{"n_layer": 9, "d_model": 128, "n_head": 4, "n_kv_head": 1, "head_dim": 32, "d_mlp": 640, "vocab_size": 2048, "activation": "reglu", "norm": "rmsnorm", "norm_place": "hybrid", "norm_eps": 1e-05, "positions": "rope", "rope_base": 1020.0, "rope_fraction": 0.5, "qk_norm": true, "attn_scale": 0.381, "bias": "qkv", "tie_embeddings": true, "parallel_block": false, "extras": ["normalized values", "a norm on each head", "short convolutions"], "init": "trunc", "init_std_qkv": 0.0341, "init_std_o": 0.0, "init_std_up": 0.0341, "init_std_down": 0.0, "optimizer": "adamw", "lr": 0.00272, "beta1": 0.9, "beta2": 0.98, "weight_decay": 0.05, "lr_head": 0.00694, "warmup_steps": 425, "schedule": "wsd", "decay_fraction": 0.376, "decay_shape": "sqrt", "final_lr_fraction": 0.0, "batch_tokens": 16384, "seq_len": 512, "doc_mask": false, "train_tokens": 154500000, "steps": 9430, "dataset": "wikipedia_en"}
Each number is 128 + 24 x the weight over its row's rms, rounded and kept within 0 to 255. Layers, rows and columns count from 0. Numbers have three digits each. The size before them is the row's rms in percent of the matrix's.

# gate: layer 6 MLP gate, 640x128, rms 0.157, rows 552-586, columns 0-127
# up: layer 6 MLP up, 640x128, rms 0.158, rows 552-586, columns 0-127
# down: layer 6 MLP down (transposed), 640x128, rms 0.155, rows 552-586, columns 0-127
gate552 101:127156078130094094133111142132113189127150139180163138148104120098107115113127124107157133145138190139082112141130125125103121109153102144092177126160122162115066174123125130116121097109160113149126128108130122163115156123137139117078158110172101154139128145138139114111113154138130142119155135133115120167106154114174147097129144127147127115121064156141118133121185122140151122119137
up552 099:088118068141098099159148132143180119130124115138126096166135148138117119099105118152100114129128139132153120143145156117154133144094140092117164122091125150124064137099115108142156047116102104070125094120145118105096171152127115144127105128117148114083144164128091135112109156140099114112128094108134125120150111125134132141123126120147071149116164145135115146172155162126130145137115
down552 101:119146140133144128161110165100141100135114128104118172115109152118107170122170098145167138125076094117133151150152122138139134139107120123120146117135159137138155138121132136129100123127129161119101131140111137129103142107104082125141107109138139119161137209140119063093149125096169117154160121135163162154099135102094094094142155092094133136129152163130115127173155130162085123163104
gate553 112:150105103121097114129118117129145118134118104112126144091076123141068116115087156147138095094107166140151132119120120115136120172105127163099104096116130133123074156116085125141146110158111138107108157123129110157083130119141081117119058163109128137189141120151110123103125124093138141110092107114119113172143132140122094090142149122124133108143097176124135104162105122152142121106169
up553 116:156123119123092129111117107140127104126136123146077075112126143119104108119136152130128124080127140137171125127128120108139168170141104092137161126109101134107188134129096122135142123120107142103094145158119086165101147110141105108086136118115145141132122153138117125114126105099108177070180098126140186129101114103163134109131139100145125069124114152128148113149089117112168076134131
down553 112:118097064122112144140123124113146094146153148130135105118149105146107088145174131119159147108117164139151113137141152167115162175099158147128089128138140148139114132122122118126139180156080111161113114122137103146121090139102127112161120085141113136100165159143168117122102104160116118137151145164092071110130111138148123133147129088158121099150102115102129142191106138158108124105154
gate554 095:087163155087144150123132137131168172124124134107097133115091161105149152109151112131128153138128148078136155128099134161129130098154135114155120125124145137075127138133129117133157124179083080142088114102120132107110092118157117103140128128130117091145094163123090115092125098127180170165110133153131130139126139172165166126135153118091136093119090131150149142140132106164118101087134
up554 094:097138155108139134126104128148140166144124118153102145104101147131164149092140127101072127146128113092151158138116128171102129140148155151163142161126181117103123123144109112133148106157102097151113170127093145111102124115131137121138098151123124097118135151146068126073136112121191120148094140134119136114070164108138135106144158118151116127132110137126096172160119061114117144134156
down554 092:152104128137130132089144156125114127142094147167117151125133097122167118138162124126152143067147087097161090154127152091119111136094108089136143153159138124121113108106132089084114132176138102099122150127132080136130125121143124096130097142159125097152100189114103145119096116116140165137132151128124154116091085116149093103138144083096089138114119140093112102136112133093091101121136
gate555 096:126120133157137117145105124078127145156165140122044137080122115154122130110112127129124130135123180106120126138141113099180111177113087118081098121110132123124135127118112148098128092117142118119121116119141148113108114147172150155157107124108099113166128162173109138149162120108137114178093102123117117136134138127160101135139160123097131114148090148095146054133103163157133126136143
up555 094:129147132139108113139111146120140142114140175098116087127123135174098140158107107128074112130152143135119113130103100101102125119113126174132112111173169134163139143135143158141129131155095115091154093167138142137128093132141139128093129156135096109164112121123170146157096153148161144100171104117101089118155134122147086108104094126189150135069112114089143124116138160122118089137154
down555 096:129140138123126114115141136146146140121088162137085105119165187151142155147144137165126125156158168167141141132138175128128097118173131113162114120139171114130159124107136159123146098125107132121184128141127114136098142141141154144102150128107112113113139128140128200139133175107112162085181120146071107152139133144139151144125102135142142150159143109136096151155121148062137105126147
gate556 108:094181110106127117138122132115164149127148142115128116123115120146103094130146124158169097091151095149101111150141153133141140111117112140078133098109100118096103124127148179118140146094120135112101124128107155159133118137130139167090120154158128121166129168144136122104111125124111153155106130172108171159176144123140156155099125152094134123118112136072184141149077151117160176156142
up556 106:110113141159134122133152111140111090116103099118139097115122127141142143126121108183148087096130103113053144140120107129067098161099093141133157086145097116120112103150124151119110138124086120133149159132122108116131115142105105102130098171127172166133102107109118130140132136145112126097136106135102124160125153079099124143125121145102153131146072158153104103148154132117132168195130
down556 107:114119091162124139128112092136150149121095143099111145159132151126128097141157120110138117125133171134101164107122184128162120126179140116098099095139063145082109112138108149128148149117107156171147175142106087109151147110128131146120089143169122109138153192125147108111150134135129137150152145108102109131122119116099139125112124110062120110138130126114144140107134122092055132118126
gate557 099:114124126121139144109133116090119092153115124162103102109119118150129151119136133140150149112079135125091120115112122189134125166119105167082109118151086197079133135122120064132121112112118107138134101118145139141140116136137173144122146157108139111147144102119126171111107085132140170141132137157099130189103137151151088153085145131103100159126150155167163142162142137123124145129121
up557 092:115084126124113135137118118085114131131171125144164094112147103121156144119140134107139153105088167112129114117144133139134129153173127152127135130119100191080139120120145075135129084120089102136092127065130140072116102161129139117115091109131107085123094140136097159116082124137121133139086109163093112167116154132152118136083111133126101115102128127151102139172122141123161102128118
down557 096:147076078106142127133119121106121090113126149130117127109128155125154127136133110107155189146136154125153126135091100134117171121094121177163135120131130145139139140139130118142107120143142145132162094097174125117120138095106126153118122173130138148123131029129142138117094085091134147100164072111157137119069126119099110125105124144099146170125149103106112129107122127143147132105119
gate558 087:136127215118091115100131112123127086151145134140142085153110134099152167123140124178146091134143089126109123157146140130092174104135113128117136137128117096121134131135128097111121097120122162151100169158108111143121118156142046142105125121121118149115147160135072127082112138097132139118113137149139106174140107134140118147112160116132150074151113130178136141156124119139139104150121
up558 089:107120093133139131141147132137132128136098114075093147127120118106119120154116127132156126114133163117190111123092144108149093163114150120127098164164159179157092129110104170134157142097090151116150054120128157160139149082130166136132137154160132122138091117109113149174136129170143124159139120114142138127142122146130115106134084121100135144123145127087119153088101150091083120121137
down558 082:119143139134159138100151143131175119135132156158124141162078098157111142105129092094114124137136099131088110092131143175126172096184113137101164159135108119129148148138151113116097151098145128158105105106117128113132144139161112163179115144117118115113102099107111162131111173094121143160100177135138158126144165162138144137111124090165159157120154132121164130145088125138111108128171
gate559 103:131147112146145112135115168136105127136150158098085120145123124123104153155168149090120107120156146154148143139134177141122141136115111145086142125123147118113126162120140108152151156106090107138151132129108139148101133134129032149146083096114141093137134136134161118139142119134132144151111123071158167160127155110145076120135135167111149110128144150078161110159096172099151102101135
up559 100:074120124139131124149166135109119161108109129093133101141134117148127112141125148090128138125103103110122115153145121100161161129156123123091172104157173170127171117132151145073118064165158113157147153168105126091123147137057160138144123151125117117136098147117140153116118121100135091152097118105111112147121127116128111137182107120145139129132169129159112129137084138137146134072135
down559 102:094168140106119112085180157143138152100119121140144150083186166101170111121154147134097123112126122113157102142134115115169163145109122112149090119109117143135093107147180122189101141104156154118093105127110132148147122145129099147145154117125140155090115124126159150086147121132160139138097131166113156146121123164131113104161142104107154127133153127176148130110111123121161122127079
gate560 112:138198135097099070136120179127157101140112117152096171104128129135145195138168135130147104166118104147100136113108112137143128117127091121137093096097127144106142149156127158114161106117145108119123136141142120146126103087117129136140104131147127121153117145122101154135128124094087107089125145125137125168187103158115175130080113116139113140133133153154135132184132152139155130163151
up560 113:174135137138140096117133137164133087136122086114109139160131143105156112086140127152131116091124093164112076143128162150112107123138126109118127136118106109130153139140097144127129089169137167132074136145162104165139145104130124144090118142154127172131113121127136146175155100138111063139125133149129098182131150118137170169116121110119092092155134119159113154102084133138127119161169
down560 110:110112066136124082138105119119133136138150094116120150121146108128140172158108103146104160134139124166131153132126100137144178178153111174141135156110090119138205127114144118076161089124136155134113139151105173179130099120153123111128155138147131133134100150109121140138107108105121086167145160158103111115107137145102113134127143116138093139131123148083113082124110152099127153118118
gate561 112:167142136110135119144160157126121118147127075127125158135104123112054103114115109128164130129086147145122120100127137143150152144124086166139086142107123161074113130108139124133131189143146162158116133095114150140152116127085136123117120125142146117122132123164117135112093138085136112119134080155138159093137110114131097144107129159102114142149156149166181147094157116123174114158172
up561 111:119109126094131115167157159161150106142100141148065112167151113088154129184122131126112161114155126083162117129175159151113139119105136074101105109114114141130126132115145098134121115138112158111090140113136136153126131126113184135145114160087123140145101093157088131136115148106121152136102136116148145107140147100152143131143151118074108124146123186104126098119149151175117156099144
down561 108:124132050146176145116157141102099119161114166129165068151091113099130126137130139143140066139120149137152121078139113167104137153099143169137164140155127117151112155137110164110126109148117124126103110129126103103125126123123143120107108102107126151106138134110125119155165097129164117085101119120105113131125125105161106115161117139136119111115106196160112128134112163150165111173134
gate562 064:146152124139094151087101138133134115103118147126144114182195132119110121083151132107130136112133120141132116083126138144149115094114131111122145134128136139156148064186137078129086148098128157119120135123107086133078107129148133129172096142132140113100132075144174139123128133119133112112120191157120111126136122115101148152143149123148099135107103118167100116113179155134105123169122
up562 087:166137142122149161148095136107101121130158102117080179117141119085165113145138140119151118191096101130096042132100149114128123143102135126090131116140154143099137136098134144116135127083108141137136159115123133186150135108154113134116124103155129101140155099093109135140138136140131076127145112136121143139095106116144137108104124071107086080125100118120117107104125114146143132147167
down562 085:141097117116139140130129054107146140171123155161133078145126144115112151131082133124060147106160124130163114139107141104129095104152152135129111136124120143157103071130121147110154132179128135118123113122130116094119102186134106124129140157119126139118121170180154108117124145132136149182114143127133167106161099135126111142074119127170138142113130116113119145139127161166091137101093
gate563 104:087123122165083090143138148115151082108169131182092109064114145088098123125156112129142122073140081118143173111132139132062120095152155107113122166126116137117076146126150123154154122142118127126107089113093120155108140086112120148098119113124082133133148133105103100164150139129103141091126119154116130127126141135114141083136149121108139108128145148099143148132107128132144107151127
up563 103:088126129172146111094150119164112119142114139134108083112120111125129197158110094114124174157131099134074134168132148124133085166072130112111133129130149115177114148073126098135119150101106135083104132127177157132133076154145111110154161161126140116097132157126130154126155141177143128164108135123144133114133131163126138109123128115120117139113151135099134163142128116124094101114154
down563 103:131096136069133120150119130175141128139131116102133148160100107091128120127101137133133164151140097130155073171099118127154133128146118130090149168122077142137113115109101113123158154122094142113122083129103142113153109151131123082133157102083118142173141114123099122091098145132163132107085134156129106127151144121187142132132130164075130132150155104119128158122135143118069134130163
gate564 103:133130103162110109116129144082110139152100143145094112069112108116114139123111132140149092085132125111144155100087109129134153114148076117106139118167157130127126107155135173165121134177122114127123140151162117185119121120102072093122130152125105147140135158133147091107102091115126136150144133138110126142150125132146143129128150132088150140154095139168158079108127083096114167147180
up564 102:114109116123103104109085139119133149149136093154129103146132099116151187131141191142139116124160130102071145125114119160165118167143135153128103112118126125152170122105130176183140148139117110183095138123124091142139122127140100111113153104137121121145127141159129147134176113142114144164103128135103137141157093138110089129093127070125140138138145145092164131083175102110121129131162
down564 101:140113165101158119120118115166130102089122137096128144104181128094137148125143097106130134109126089117117145106169122126103149148124103154105156142181123108147110150081128121083101103129104124090102136111122100130090168139136106153118151139129148157121120124152144113175077159119143123136100102191120162131128101157175140136109102137133154138140118119122062145156149092127108101110124
gate565 104:138141130139176123153164078095147130074153155125113106102108109097153148102138154080108063150118086097087104128167150142133166133131149063119123159136162138144100150092148116128128111129149145147165129104097136123110147134091151137075132134108140135126132156120130101140138132155124142136111108136111128123134117128153144121114133135072147129117134134135167154160151087149104148175143
up565 097:156146173110102139141149115150076120117099094107109148146113139144127143129129125129126189148118131123072121110136113110182119116108075109132113133143181103148162108123142133133155163132149120076116137123126115082098116118099145111144129176153096106097174126123122089116100113143082102126140154156147117102085097126130159144112159111115092118129133125125172094125099118105159129114145
down565 100:145117151131120119123121118060111092132138137137142134175160169173112158125128154110113128107105129110101148141160126120127130099150156159151117130099119135097135167095121111116152152115100107136151116125160185139146135139124112129147129177148102169087122098151147147142101115093154115173154108101135147105123118121128142158102102084133109129118149076134147148094079175107118176143134
gate566 097:108113115140161122098130147115135177125109119139118118133090152117138081123104059142110110119159133096140083140094168102114151143134129143134151143113129111150133152126121119140164134111138099118108142180137125193147116121144154143102145167091116135149118144081117057117122123118081134096145139168135139132091145138140149140133117112100119098112113156123175140163132107105141175171129
up566 094:142143138125165157100139122138156132141143141120086142149138159159151146150113123166104146077173095102150108149134102119124146134174178146151140100134124132135123142091111113105136135114138100092135108153151152163154097152141116148102153117125139132154162102096145157144159155117165164164133118122066150215115149138105130107138101118157099137107121130160164112135105147121108113131119
down566 092:097163131175146157121151120120146159113138158164116124123085132158160122141081119125121143137092097147152125147110135144081128150125109127152096135181123147131118096167100095144098105139135150154086175149116149126139117105113093081075138166112122078117140151135161097136128106150124148092125136103143106121111085100117092132114142126121093148123147101112129118130195118136129131103152
gate567 109:121116141095146125144163140113129176114148091142141152115070154097110119155138154133141136094146123105125136113112146126117153136104133140101114116117153146152194164104118122145161112083123137161197091115157161107166114091119130131119110133134112130130125183111125091112123086118141186134115157144117117160124123112152134115119117099121118125146115158087123140072116080135123152115166
up567 113:126159109162158121124123146096165124146136170109161117062110086131111133146101131099144111163122135131131099125114125155138124133141136132138133129131103115106079139180095144093150132158144129145111157168131148139141144141114106124101100142108107102114109058135086149103127150177121140140135095142177145114127120154058134122142102154129120098114144130133099116168141113113123178104166
down567 114:095111110151128119131135123145137131159127113142093137087230138140132179143105115153130113164109151142115137094127072129136137162176132064106147103114136119135107127113127135136145143126115135117133124107117116132133142139143109098120180101081128125126070159163129170142172143110106111121131123125111169131130160153149141151129132164102146111088141155135147149152145138096124132126092
gate568 107:160140103173098115144141112150111170214107121120153122111094113127083110146088083107116089139126085137088151141129094166134129093105143108110129157140117128136119159122124117133108132165139130113141144108161149167134157133141100123135103117088161132142109116134123096154078136139138139089137106153109120185106119160138143120132146122105137111116090146137145106102131118076131097147098
up568 106:156152129120065128124115125120123162163100087122124096141109112138099150123131113137119134105153136080112115168111088145175095122132133127152149112147143126154095163150113142130118153150132130118150147137131151143136148148135169081121179118115134128137158081134085131136092086094136157097142141125175110159114124129164147090150088121079117134103113106104075132128100120150149086120114
down568 104:162107107157113156111155138133110124119131126114116113109230129139156145101130124130155130139111112109167162080119154147108103140138146136157157126181132100101105078142136105068137120143123129116143147153118094125100132152151128148140143099132184126108148105165113126171161144133142124109102110116103105128105127137117123174147074149135139115094100119144150116148130116090158150128131
gate569 105:152125134139083129129178164105105135130104121112103106120098128142139115108156123078111164125123118145145114148114135148166152119103137157109112096072115168140166141103134110094145115080113130120085115171130135134131133120155091137142132103160105127157165141099149118110148122104146154098095107137146116121128114118173157094122167148117105087093125197078104142155131151138143113152142
up569 100:127126132155145145149149093137126117101139135121163136135094092130105154096159105162112154158168107092140154128124148120138156090119113182115116093141129124109116136124166163129119130119127116199167074108118143099134068120129164115122116130111102121128160133123119153143091138169101130158138110127120117084095110134120111155118141086150122095108110152130176151115177109165156157143127
down569 103:125082119108154123134119136151141127126122148121162092133119163140117081142149097136075156144147135132112133154140109111086119146124110070158163097136102167113154137187113086135132101136124107108164153103152068110116135124154098140096146131151129123125186113171090145121119098154106120105138145129106145108150149117136109150134120156105145130118156121103152122160148126087095103182133
gate570 109:148171045129144105102116128129124141148136131140151138094124151138122114126151140156138108113112117070121108145119067137121134145092145127122112098113113082102102134094131144144168103174110116135120129101112136091160127131085088121134124078115137139149135154112110121111111116151141114134132118141134144186122115143142157075081191126090115125135144121135116137140139150159173112141165
up570 108:159132155134141144109112144129172141136089150124117120101131183105119117167172143132164147154110115162091144111100135152177154114151090164162144107160102115099161120074153149110118122152063128164146136115156085119127153125165146150143157128147110157121117153155131129124110142115137114143182112105112121108146119147116159138088152162110097110143155114144120163149127138141141127167140
down570 106:110105137105099098114109152120106126125069182135145086133153145116093121141164150139165103146149107185110152118105158095117113093130146114130160129176119173152109168113160088151160132109125102144119108125133125149141192104125125116135131151183130088164118183125130118102107153137122154079096119124150159138097135130131132142126121122154145140157152126148136120162120149114117126137110
gate571 105:136140084109093122174126109075141139121126138141117139118130117170128112139160123083107062155139132084108121088115112097138129148124112164130181151115114116122105192138123143117142104121141133156117124142110150157087139135150138132151154126100137168144138168148159160145151143111127141139131119116092106138150182169125132133156155085117127147116155152119155154140113159129130120199133
up571 100:122125134143082109150113139130131129141201126144125093148121163108140077138140117111147128140131140128156089112149104117166121106167182140125092173117141144136106141126123108139099120124088165133129111138176154125098182123145117121120150153153099075134143138131127129103132171097128172156103168150155148120132127124154086113114113114152131164138165102143127144136112190151125121121163
down571 104:159150142150087126109108172120113145104148130143150182141055127142156109092105101124116128155150145128148122158086142104106100124157167130143160122140141147133149127183120113114107121155111166147143133126106113121090130125150134109119143134150127095103162096144138137130099120136142136173181136111075152123142116115121140140133114115145141148090116092106098158145133069137184107115100
gate572 088:154114149134124155128140163104067098154147120130106128121140194129126123089172110118127120073120136170122151121148131115152139098098117138053145108095116150133145139160134139170102122120125160094142112148118096096150135134145169137110112121109129134145095138152101119134103138111061124123131132127141122141098135165171140159106128149123109141136140125127146136187089146100149111130171
up572 088:127107137131105120146117178147117109133108107173138129140139160118140170129168151099107140122117112155153089158131134145106132099108131082087159184122101098126152129142104107159143118120133145107143151084150150082161112142107106109120133101110121151142134164110109182097139126120149134117126141137109106163136085138146120120078124081155185125178127107152087109132114091107118126137156
down572 084:110153151130141068139140091136151096081100123108164159154114106134124139123090141133105145129160110118120140087088141147164108074066153167103123128112142148136098138137146087142123086156119135118179130099128177138127108091126161108125145113097073143151130158110137145139152116136159167134169142119149124104091082112138121153115104136148119119145108132138140151116154113139138117144144
gate573 101:127115136159107120139137158144149120124111133114140116082093117164118108118112136100081135117114114109113165099158169133154158184183125135123139165100117152130153149151168155121172135156158141165132105156094165140115121138131128159109094138132104108124150124128125089160125134138141153119112140137096115146114104140167103104130144092116154147170110152170141174124167130175156142108176
up573 100:162114082131151133148160088114105114130111124141143120176138113078133117134111145167152112141133126132145120110121133086113101104117148110106113087170097137110118120101121133096154157106134170119107178125103087105130143114106119105115150103154117137139137169113152089091140092077140137115151087117134146127157162082080126157079132104118111083155107119118124135123103126143145168093125
down573 102:140069148098114130099101114098120149118149086116140124115125128103117105116106153134133147110139138113100126115108114185134134127147152127126084111096160137126128110111109168181108135129105131113135159150148096147163142127116120105080122097172155165128126102113145121134152167177117130078122105086079150106125115116148110160106084107137135138129109142140112142160095136141122205101137
gate574 099:155222176116142137142123160173110174151125147141093108138103124135097087110103114109102162138131115078122098147125155117163112142133168134142099126101150142105120131152156100110150149115129121133118078087136119175138121096110111101104150133127093115115157134108175140118120074136122121141120129137100158130135114135142106127114119125096116147144166172169130111132130116131124149156159
up574 094:086087145128120136126182097121133095115081067131138119115138111109175167134158172157156086112160119162133116121196128180090164128142110157118115144143153137158139119125102129115122132134152149120151177161119109106117154135139146115152109106109120128138115119149118126138131121131136165140117108060163130131092140163108143123148121108166146129132136098153130110135123110149119119077119
down574 095:110121092113151100120168102118127102142143089100098131127109085168148156111122108134170143143113146115100146103142131140126145138152100121094143094067129075111132142127102124122146128124118089155084150124143124122106140126143127179092107115138135131132105106137163104133134127134131147116115142150126114185131158167169123149118127116075153123157114155141106158125128149125114113116030
gate575 109:166142185112120116169116104116133125132129148147158103080115164112144104119140142158135095170173128148108119149161171127096111136110117096117139132081065094119109161102130119123136161126142129139123115119108151126148121112143096118133130105104091105152153107106160118133157102105138142151141085140127152114137172162115072098117138148106091132126103171147125122092118086115149088122135
up575 107:125140186161112115093097151168133115131072163109133114086108159098123164146084122142123178088137155139114131123131132129089096176111133105111108117126157093131096140109134143128134163149104116175159105151135134121151124099123131098141155123127178147120127103097143148120140110141121155118125089121131122121142122125097106109133147131155092072170172135113130189136123098138111129100124
down575 107:149061140140116129109124136121141099113092140135111125099124077128161147119098135127085115130129123158127149155063166165118107148110122151098150138126112114130116118099119132126104097136120118127138101115155174140128184093130172084108158084120130146132143094142097146111178133133081123079150118165092149108131177132129130143125105157134120126099140130122134123114165072130123145110123
gate576 083:134160160128086110094094106145140135138129150113080106109145112152143111151130121134157141155116116121141159151127126152113160106142144169117107094180105139125119163107141162161131092167130149132168116140121140155120125166127152117179143143132142135129125109151157120146098147145130144175156152130127153154160090129165146170129122098162138143152146142126119122112186166110156065167159
up576 086:122116153079109127135109141164115124120146101133102127136119139123117166100127112072133148129148117081087108129097160127134123154089125124113189133152138093117142120177122133166091121085124093120112140149134106130133172142082121125127105102138160127105109147059121143117118162151153112108097103116134130066113121107132149098147171096119120102123127089104140128143111082158133117102135
down576 085:083123105083135145130128139114137132118135159165148119158104164136130112057117162116129123095152089159104178135129138113151108166121158118132137106106132162090115077105093121121141107139095156119119149120120139125107131126139118141080138149166120140154144106168134119100124101142096171103160160115159107135115125169057126130097107117104095139088116136125134133105162153131129101137150
gate577 102:134104148158142130123176097102117189107134110111116085100091173146139106097114131157091123152111114098125113147130113124133179146140107130112150125157124103132165148130097151115147164128122151195164111130148109104146075119139111134111140114144152143142167120120176109108160165144109120123102108145100134114144142078141090107111105131175149106125143153150144082113105131122149127158143
up577 101:169131124158183126130191138123146127113152142137147149090129131120131144091149149157121109146139135083100122127114124138104102143133106088130157140112100109125098125148158143146126094133125153115140141135142163076127097128117120148113090162080150103133122121126152112128097096138070135120102155152080152151114118127137116170106072149159120132081114107133103110153155098174161163130114
down577 099:130066174145183178137116127100123185098115105059101111090123113131130124106130164143104141162159114085125137158132152137102142145109116139134068105129107147137114139124128109126145090135179124123147143162136121105154147088144178124080145156112146137134133105114154112127141119131151136104117129102116110100158096127115080143145115140094120144150125121099110104128122157116134122103143
gate578 107:095117153137113113153156150141144142128117096161070169091112103167180116121111134095138137147145097141107107116173148135162116114168106100130106172144126148113118170104131123100148150081184135119136118159151149114136155138137128115101146110122063152138135138103108118129099130119140127116152124134144140145093127152112095116113091128109070097145113141112154102149107095135148134178115
up578 105:105122131171129124143130159135124113126134113124153142127110146109123112118143140104145083102124110095143130124129159113164165129102190115108096112118172159166095131144134143090142113142114121141090132124083106128124110120077164085098087174116109119139106144134151098150121169152139071173085099131131153137124145137136144135113114096154168129103151112138083184127139097098105121134138
down578 107:144088096147107131158197140143128136151137121092141114111155111104095139146120112131152138153111147092147129077141111143088155115161134109105083113150083163118090136144128100099134126144099104111125099098110073123137086143116127166129125104143127172137130109121149163116116190123119113169107104153123115156141098110161143150123126136144130092145134103177109100143114140133087100124130
gate579 100:162142110118149145136116123100130130143094091103082115078114168167126096141109162121107137121138158088162112149130141182145178119150161135103145143114126108123109134135143117125117116112145150109117140124138150083094151129132071132114097064165099118173171131104089138117130094155157151113141106092148143122110129149152123181153128109125143141097116113130119110134115169162142114102145
up579 098:180110121125126141148145127184122140141134143077115111092120104086110110160152081141114134128133161161142149124141143098126098133121108104102069094130146135156108116077128137152143148080142133125135123103138101142142092111149139098144150105088168095114128160168162141128155101151171119153177148118096143114156133125136118125130158146132154131162098122100124146084125131121123149077112
down579 098:128142106097130182142075104114169155125162144105131158114168156081087117134104121142096111147103149120123108120131133143124108094170102095108144152174108142150146131120134126123151117116152072102103127088121122141099115104108138123131112149115129124132111039155142156168157161093133132122122126152119121121121160077085120109095097116100091097134138151099119145130131126140123129126124
gate580 105:106090144101088125162124106036114177142131153141123138097106143120127089152122103116138115112122123151108133097069125137113094117097106124125147139101151151104144167154158150114162178098147137141142117117151174121125158121117120134164169128115115153107150136120108121102127113146145156165119117127125121139125125077167145135134144137092110126151141170145166153086139130140133162118166
up580 106:126116124078096117096182125117149174112171167146124097143140121143152131151112101159100080120130131137145101094102105134116093148104067146127137125148113133120126143129128143072099111137114153114149162160169171162126116092108157110179150113104165163106107152096127115104110111129131128146124130113127141140129120061154141160131141133114099149136131127175126122114129099147149146107109
down580 106:113152155147106112139160138123115094113109134139103144122119135146160109125133112104118136092150108136096107169128152124102107163107124172109130128126168069137177116111129115101116143131154120129123134093124101150160155119104163107142130166133145104153098137150091092097135094169135165176157124126175119131087129154115169134150117106132121130169143095177120133148165108142075097160124
gate581 071:096127128133068149091052126150148122057146148135115128146165165128146106091132122126081127141122113124105136098106154150129112162129097118162110124121135116150144143160146093128123146122139132092146129107116156150108125150109130143157125140130121166118120070133142133120139129132141067101129135131146090111185127115105094113141135135107152177120141107145142081093159135121167144109146
up581 085:117161164088115147119160109121118135112163118088116091136119108106128155139183100119093114109118111121162160157147161147136099142136106140140108166124090160140109113128062117121146113116133135160138150152119118127150128098098125156127170156105139113151194127148102158076138146113128117115080134121158160124132133150146161127129087103133143055109137121144130106125112120149154150134155
down581 084:168109084138132122141125116176129105105146108168138115129135150133139124128093172136138130109097148110102109114106121119121180143126168124084126126155137104140120109161158100128128131121126134133165104114153116147128118113153167085132114124142165133141090160108125159150081088108153114144055127156067100128150105085170107085136117134162135138170121138125113150133148141108163114153114
gate582 106:165119120112162109184126132125106106126137103105121162114109123112108104111146145091157134097096148136108127117142104135124118137169103136089125166119173144122114170147080088155180098161099132128059137195136131134148125116123118116083099119150135115190145120127127149146134133097109154104126129111120151131121154140151125133108161132094121120113086125118138121113150123167149153130179
up582 115:120145148160093133096124116125131126142098148165154098157137097127118153136107136118148105122155126158105163147109133108117150109099134164118149095119093114112145145142144127156121137121128103134134132095088126113104173148160108154130158143137119138100064113128136136148111140167165105130155145128145123112118136088138160159179090153171197123094155174162081123165134129111140081127124
down582 111:172164135104107154122104177090121138147136145125135155098072134168094096130117099136105117147143131115066124114114140113117120154139117104159119138122127101115139136107131103154146097151152177132164145114155142165113122146126119110117120159105108164123171218132139126132118094132101106101146074107130164110111107123115112115102155149110099151152112136134150144128102118134177125143119
gate583 118:114115114129127117172161121161145136098121105122157104131090147146085119138092136131139112133078142120116112138109160111143141133155139159065153104170108125161140129152148102116142147130143157128111175130102175139147134136144101141129080094123115085159140138123114151129128149151100175125135079171147163153122181147115154094129124098110135117140104137154169114151154141179154104142121
up583 122:144138130136151131101138086105110110141140099100106095137143145116139167141165105130192133111166107145133069125111132157121112137124152135139111132145095133126126140100115165084107165166080129100117132103128115124148114114162132144124158099091128153161115111093148129125145123098131140136103133120141145107116105184138126154136052152127139157105181142095141137145127155093124091116078
down583 120:143111135124153143159136134145135115174114162129142123119134192136111147115147093133177125122115090148132137082148115127134147096121122156155115134097144164152138140163162132120128108105134152168180176149102134161162151100099143142167161130107135087119110139106119108196152107119143122149125120116092187122074146128161130116105121160120136127114105171127113116094114125099102115134119
gate584 107:128170135140128108140175118101139106196154107154117145085119143134137122129116172133107092132147101095157110107100124133154142116111099060129137140142100132089115144130157115163136121137141115098133127165133131127138140137154127146091131137122149136106051149114171124133089116151071152132132137153116154102097156156156145154119129135116126114124103107140084126147105070117161103121145
up584 107:127146104096079133125147078104112130141170108095116152158131103151128126138125110128118094109104137045161171102168171121151187114142154107110136080117166137121115121140111131135124104131119151120168121109117131124116086138109121116131143126114137101118098133111139170118165115079147200124150110136140131137096104127126098118181111120154142161138126125145126087108128124140136129124108
down584 104:121133108146123174158147124149117109134116118107130128115216170141091136151153163127157142156134154147111107137115110132120129123135120050118119125120115148107131111116116072114150139135102126085067128113127145097127087146161121152072138128111139105161117083128143118151112070173117140113117145116121127167098176129125141116154149158130141126124124130126172147150113114131120108130154
gate585 087:092141128095081112150069141099123109121123122133104123144136138134128193110166119129103127159105117096130132083119179137157152118122160120097131155126146149119161134179129147115118091126153107092164137130109152132125103148171138129126116114119093156161106120128157109142119093161136095126136130178101117117128118175146128077142157140123121157154141092174112089146112124128128181128125
up585 086:142148141113135131134121146156164108114137127130188132143131116161148135135128106126133160124129113138162107120151133149128146142136130138116091153147123144131080138081117155110118125166177142151128172160148128118118103075075184108084118144131143112114099131084152093113089154122109120135106146135111165123127142119101158133130115105135204130128127142120165076101108106093127151074114
down585 086:091105090116132095117124141120136109104111115089137152134127170161121113170162124152105112148107148109123131088120122115084095147169142101109123131115112145086164167134135150073112111155131136082129153122132159142151130103126100106127086121150146145145155135139130143138093124131108125075117066159100124105133135112128131095117137178102101161081134113156188109150096123124133109136115
gate586 110:159102109159127086129156141096108105140123089100093164145119112132080106142164119142146141133091129130111146176170102157148140113150109158119134111103103164081112166118142140154164158082151159158139121121105140130095130129118151114117067148113136107142099140136116116094118151094125141081117076111158136130131161121149098130147134138115145115150109134108154117120172122135187126111113
up586 114:131135103132113123162116134083129155095112142119145076134133156126158107140154119119142134152126154105145072156109113186125101089127150117097109152109136101149127113135148095098118135087145161170110081136187118103138114133151162110134157118129083169156159118110128145118133126134138154179100147176165157102114145152121148109093134099126132170167126146111135147098131135128111118114102
down586 111:120119127130155124119134121197111090122148115142105143148163144139197109121109140129123173161128139147110108117136127124090128094125131121148106131129136125137105128103124098099162125105109126139111117142145146091155137168071135184180087123096106130132126116138115118116137135147112141146173149154095158107120120173129150191070117125146158153110133122135127150127107126149145160087082